{"num_hidden_layers": 16, "hidden_size": 64, "num_attention_heads": 4, "num_key_value_heads": 4, "head_dim": 32, "intermediate_size": 256, "vocab_size": 2048, "hidden_act": "squared_relu", "norm": "layernorm", "norm_place": "pre", "norm_eps": 1e-06, "positions": "rope", "rope_theta": 10000.0, "rope_fraction": 0.5, "qk_norm": false, "attn_scale": 0.177, "bias": "none", "tie_word_embeddings": false, "parallel_block": false, "init": "uniform", "init_std_qkv": 0.0625, "init_std_o": 0.0625, "init_std_up": 0.0625, "init_std_down": 0.0625, "optimizer": "adam_variant", "learning_rate": 0.00304, "lr_mult_o": 0.645, "lr_mult_up": 1.07, "beta1": 0.95, "beta2": 0.99, "lr_head": 0.00831, "max_grad_norm": 0.5, "warmup_steps": 204, "schedule": "wsd", "decay_fraction": 0.608, "decay_shape": "linear", "final_lr_fraction": 0.0, "batch_tokens": 8192, "max_seq_len": 512, "doc_mask": false, "z_loss": 1e-05, "train_tokens": 80420000, "max_steps": 9817, "dataset": "wikipedia_en"}
Each number is 500 + 50 x the weight over the matrix's rms, rounded and kept within 0 to 999. Layers, rows and columns count from 0. Numbers have three digits each.

# layer 7 MLP up, 256x64, rms 0.212, rows 210-255, columns 0-63
477493444431597553566523461499377480566433565428503529482603381502500519477494643453446490492498531426505426451537541491570559611380605576472439454554445588459460503492591455566456376573508529
442593483491523461473504456485533514467509485489532511557554562554396474446466363512448503591609492409491470544451594468502568383504571480460535475482500508556497531534555508514487442518355493
476497492495509508478490472489502509494516507483473492524517480501513498473462499491497521489523515494518505496499504504505506500502511505484511500485495504512463505497508504501493474493496502
457509501483517498474481504510488512505522542501496490514515492507489485489492516496502496481494496502499510493483482496497535494487528505504515497505526490493486500527514479499491491500497514
437606515511499568419425508506482486554453535462470476476516479559446549494476513531524526486479641385449520464604515427624488474423489433517501513494599505484412481477507538525465519530472544
455588599445534470417537452468532455553551542469451431489651539551465368501520462518436496427525605501475550372532423409390634593522634519562577500493439547608318536413487429490436523581443528
501534573473612514433352479542495471519572468500450428577453444520460453519429598462522676459472670478603564376612460460490510455607531475488446537474577550448570449534506407557461467537513557
475480505501525554455464486514445519499525533497475497549511482503516502503490519485498507474497476491505514487503490480496518520494523477498500493493514511521504493505515505463495506509518500
464412608490485469482495453637440488511490538472595465560525434542483589390448473489526448487509435444607546522457526390556533513527489494526476471544559341522534600457473495472570517571458475
508515578456514449448511529409462580465649532472496519714530496521468560358453579431518416581543572442418499574429428423498636634463574429358545532427484523456471478636501536451517541501376474
506479480527566500476557447472522430451523604461376526528595439509586444529492501342531519489604554558467503506501561517552482535520484442362464537481594636504230446613476492522468498488473498
542431544409582537556404539543540490594522510445450454559437518424482527448462493440573454474487568467500484455457460482491529523595503484550473456383557493583476503417531405399568557492398503
512498508451428477443523512539442502579453553511533377526507510421570474491487516330493557484545504572541496489491542495507581431565579564344546495546527474488429514493429493464505418538387611
480490560522549601518472519431522431443570526383465479534493476351437451486440603444550566447579512509581527521573482524588439443430530500479588515441531551431456522575396585510453484480501616
498573486492515517573469389455455448368676555512463622518644507596515396518440605392523474462483563547435556496490352548445599560432463532501529478435468560493427546449514454565482544523429450
456504502500507518491481500497504504516527516482479508555531497500512481470480508478502516495512495501477511489514501481494509510495534504505521503494519489496477506495499492515508483523503506
556494558477545555374522517476483542409560508574485438538457429433473538545357634536606547556439540500444491436433436484524496501540537481500504494429464384507505507480579498569508561460599490
461438500458535495526466495424546480468484479486512493530537499541621510512439547444426467393557517506420524469424476541570572529535483509578565534567498388553466499494464554482477477474610520
495410485537484579457438458501539536510597474509511480591462508508494437475473498469564419420524608521508403572432489493502519526423594623527405510559523429530378500503545430487507501520495594
482507370308501538550408438446500553488455491601398447571501574567491406487443506427457625407461586505464544431440548453500580503456522539610590525432546617551396568579519534456505454540486591
488492505484498519498501490503500529506524543493479501530501500502498503500469510476495495501495497495495516495503489494525519519505525496496492500471513489493472507505502503496506499496510495
491481507597453518529409516529409507545463651481476502568466463457437526515449544416617457532622618496498507537590462551531453490570545521509402483406539476472401487416594385476515503452387447
472503515482513523461496489501481494483511532491474510563529502517500489495453492494500501522509495487495521497486484493505511518463524516510516476497516489480489500495497488490502497510508505
479544581449527460484525498546438490488516514569461474564555459435534462436504493484521522491560590424503423559529553465460633599406541574439500582420471567534495448437445494445510495561474445
434470435502559643514561443588418417574497500573461424550481577499442448537473485383496521469576463597422442564594566450512569542364511647444600398574531483660404518489404566516463523523428434
481470515500500530488468510511481516493505514503491487517555469500492493487425500483513520491523513480494496481518490481518519521485534504508517502509524472515486515501509500490493488506509495
480462432508531482513453524506443570410500509560396566550480488505478483535441477577439570407598482475479461489452479519488528449493494493548543541518554559522483578535556485430466542485566412
389546476562556549482392506377469460587526548470477532505451535538393482447436584501541526482538581494578444498480493473559451425442485502557434478505561533603483513581510514555536545448627437
515489699532526455565494415475530436527533536504490567529551446598572439361422569479492427505519476485458499531534504400482654550473528451559457461377459460472499552563418412530490481458430456
529524435514510509493405535466544561554481541510364510470565500439529451479476530401591522395489599443573392474435415467525489494550475613473508543528476538559473538553523464513521497463513620
411407622551557474476523500340526514599507551522481491518487518523466490393485585500476631450640534527451495560490411538468475539477552552465448546318624519456489497528401412419540546485470482
497513405447552468567532537467532498555600519480483540502566516511484458375478583474498564474518418542422494389397496448458610485409542538517563519603580505580490480570423518487430421457497425
490427491508485482545553492562428599450617556541435460549493478476456563478526552484571548404459464418515489457499527541505561628548546435505486510462453423503510517360580464529477449497489538
541466542456544479559501562547374492363512585440523567563528403479555409457530454512449491477523560487560564562478434475520529568414540568472497420505480498484449487468533454567550470541435472
490547408501565467514490457561440582449581540506499523538494548549490429455500429474490566397500504514488466512520512457441527593483540452468509425467590493575483583453403495590491456404617597
468557515449450565506571473570495562521476580487462477502679512519631443508471401460464611407513446541457477409549475549422615491496620636538546509469463540419406412598432481480482453563476577
336524560515590525373535525570443540516528520401509415494643441441575530467515416497518537473582518476524515389532455427570498470538532622472624413381558476525539566657553430550557460432409537
479445494522566558522492414543488497615436479570502484516525525461499519526471549492570506501422453417511547495483484395449499536426506512448472551408645530603473566517452514525549537493522541
475459486540503487491490490456537501439529496490506525529596505472481489497459553543488583482469407478415525400518418482479491462511529473424581392497516522557523463594588528483642540600486513
408411459431502495457462458502493532593498517529493549524556485582547517542484488439430439458469537493421483559500447498421473490437508528418627479566548554514339497510613527542508528518584553
417549505601517544386433442527529434538568488476410471517591463598527505477452523505558528442454442433589558430518599360605523445473528435549561409543458408534545511475489524465513467504473538
286596558555653527508502441484449569514565521519472508579568504498487482438487445533360535575555512533531494488494479523589475559407459454466505507436587494498393440543434499394529461467476451
468487502481503511460484489482491505476507530504489510541522494513500484502480483488473514488505505487510513481480491483519525506488522515524496486497512498510474524504509498497494493530485527
475579541495449648504541487499345475435595518398555532533469437413559521471421548461457494544535469507468558538650464455476516492494544512485483426528490482537546494465452430509495530560447585
477445540582539537417464371442538491521524530414489481451519546454467548532450556520527668517437432609450522487507463510526495475430439524508486607436618550534496482551463437462498464604569464
551547547549523529453456469473545480585533522436449548509542621514512450493448546455504484476514634483445420637425473369472622527436501513470574473516407440516492557458447472462523453525457534
# layer 7 MLP down (transposed), 256x64, rms 0.187, rows 210-255, columns 0-63
481553411527476459475469438535446499623609413503436482382451517589471499556626605607531463450496405480531412427606536508360444540480529556503444455508505497508462521433488563509564383488461565
576497541484445501520511577496496536403464346472460512504397437448556527422578502494491468505421437544454533494586534533527483595539499466475428593492495518472626415544506497481545469412506520
508507498510487514517474488491517502511492505509488491521504516507506488491493511532496489508504496504509491489515491522521492484492486501496494513518520493506515472495509491503489478509505513
514512514516503512496505504491485514512481495517498515504479487477497507502487496485508504505502482499494502489501522496474487483515482494522477519490485515514476476475484506501530518519513485
529566484599557522538519565561527495448431430543561461515446642432572398516538389512542480477483472493550462489441571468468558528462479534542478408523489428473542397512473515482544505476462419
619510544507463521538628618550459499469486486453676452474446594568578459460481406494481411574511516548506524537441459441547372413518526442519360510406520599577564546452459394499522481448592540
437552523537430615458508421502488570590533510483597465417515485481338568545480561560533505423469399469555522459513489576457600455397437475538552716564454546530456555443542514533475532396429397
491524476503500501477509517494487483498465484502503478486480512483479507495521459507505531497477479468518503523485501523514464507510482505529484497491501531521510479508507471491519493474550476
466511310527507579469510542428501529524455409577398513457464464463561517633448587531456476523426503427477543556502555501485521470537487523419558482478539508458439560589507581434588509386495491
529576562500514406530499538507480508509539479511602366328526500483501493555593518347452488527558525513517348521525498544370411571541412563563428445510456479548585471586458467488435474585582641
468411522530519542536671505475522478476352509601571504518582418492457502402530562555519398454466427553556489460563541482450450447486541347541521558565489560518467413460494506462502628436497416
533521465570493444452480429541544496517494486518597495436446527568407574689461456537482556524444552576504512453444461518438458449488488502414434586638443580519546475462477523546495497426519518
610488459516514447509349390505516497450491506514544581523470613519443577474449555486447591435429404539510456467475499509464504532614477558405482511522583405453589639532530440532520533515491501
521456452572529384531596416639538586558496408528575506464567516609504430599422472530403434530521423529411478504505517429466447553539481407489438367611495530561554499548529515448547535527537475
603587501518461458493540485458439513518448619474473464548493490533596551454400452562588443597456548560508557451608530491463427528519337429547404539419552411447463535521549442563402529617459511
504526511521489469530490513502490502499503485514489490490479521502517513521504493488509487520522520492522464490510505501483489486475496503504524486473506502529509488496501482524487496479504480
443366460497479430495557477474638533497470463392563537479565499542566582481590522467474453447553428477450414497496540528620504598550449498452509499513606452426501487424502581575551577567479493
560548522504499477437497479413496495608522505453497495458459451432443591507623522523531507608505454526573499532458517498432511530507438542438473520425461573462504446439503478542500510484431516
588520484445546484469604559562506418548453494440472347445526572558498537471615587560487477651448477505528482460496559567469513498481481415547478384474536513497483504517512430428552526540541458
598575553577567409537510445461496490489573539484426478468525535442540546519534394542425444576484552566467534572486497437440424499471500396382560425623562523465506496656375529532342520542440513
519499473500509502516495511497509499507505502521502504482489514513488508516498507505483481512511495507487480519514513508503500471520490507496522521507485497506509487502518512499493506506498516
416516383541551458463558442553539616432525396387476417609316554622571469479459416453423494602538475525425510532447459473510531425408482565486468562485503502568462506538546500547549540577537514
479481510492503499480507471469496483516493529479488508518491509499512527482471498508498494485481514466501491466488515489477514526522512506519487487494479502491509487494490510501514522497551480
584475515493461519549484478511536454520475349538459562408531597457474577537606503475443466478496501484553499557449601515481338475507620467486478522549504566538489503490493436438542563561436497
492608413554565507570561449615473578475489402518539353441465545572536622414458457491487575521547427544454454626539506506376474509453581542515489396635409447527544442538422521453457481479540509
517525488528472462491543541491479475505498497525480512482524456492510515506491487502479534497496507544497490511494488518504490515529513480519477505456496511466471545513499507517529523486495531
532545557524441452540435453430488474517559499440560556391585458495547544462587438485487507522513519583464473474589572557447526487513500427500549522480430561414555463551547497561480476521410442
534458442507473458495471442539510483533466433561486484545528417520584559525512459544482437555419430540583631508496539545518433503508551414551566388585577430544534459541549448438490419522445537
421461456560538515643487569488518391449464500325375549487456504446481526459506421585513496491493471575611483537553583438475483511517450378561490496394415511587580560538490453558428627514487596
602529515473425481456526494521452426505565490481547518445500489509518581516492399488572472477605464473528485572559584501618548459435622473473445513469494435421423540479504485488533591389477389
416568569505412373562516568533515568464444503416633637453467489526543452466475465527494391476421505504517622610565426459533412540462495445505398551475379478572505515561496475536517559455478510
528554506573518440488431391467510437500442508506436461535446454502552620546548502505399525556469447553515555351484489501471367472609436461507530463388442545508524512444567590580611558502532529
547588555504460487504556487468425423478531413534624520431547570427508551515524422524464458501448540513491463474473455544516466448512471427420399613468533627474447593512548495476461563546403546
563631503555475479506644523453528457550500505520529495426517411518385484501534546587452494474444481569432465494460471498450529428464522507622473546491527594460556525602548484542574434489462408
512408499634477480515490465503451525493509353559553545418436479557513510552596545431489495510421447426549566469438550537562417520493407429441530530529488473451600498474483512529482548476497535
579560593415487571429623631401512601567508518573597617530460486352553495575468456465579445518464504449570460504513562510428458391427510470526495500437474539350577441551454464474495395569515513
498471527517469472482656524418464497501539331541530458273543486454493481541575462602516506564527515492525532508499507488454481383478526509540441524494543574492539461499505465509516540505460511
493565494490504458592517569391474490483439494418529509500583476579543514459530435508412467481478466492513450535535514632533420577534523483504493521600452514440476433538502543433534503442516428
496514545504530534568510495585455513483480515532570446487493507448471449605486535395528448495485486494509478665517557546462474510516391539460426580507454551492475438497458524486444495448545460
507586508490544489474509561374492559587490404546541426526497493542409480412567462500541603559495590532437565578438471484541408559528433438619441494539527492567472507494455478500461544493482411
524545537397499444527566517414547549476521523630568559445411469427439549473599532610485515467456535524431524484411504398414450588581379446463574542494520533525502488482569474516494509539536456
501513424631476482531493480445513543541506516499679505463502463514532392525345482573611519490512432479433444604681552417483531535553471459506413455462511474554455445497466572631444479425487554
518508497494506504489505506493499495541525485521500482488486514516489535517513507514513502508526519505504519516503504478482502509523528489509493507530526488519505489515487521501483495499473467
448525485451537528495431498362552517526513411522414572469366541550482569541477591474513411537535440565484522427402579557508652568483452442499551537476402477533386484551532559510540456518540516
505503417429465418560458556513541428513546438578468473615451507506534427600542587461515450446508573403507562522510528351471476523495521451533498438507459497496579520401501600584607510468476569
651424546547468532496569575440470529567491553444481521513600431448505521434499394538484579572549481483565495422520431465482428421534554572457489478452537578466518434484524544493452588413505453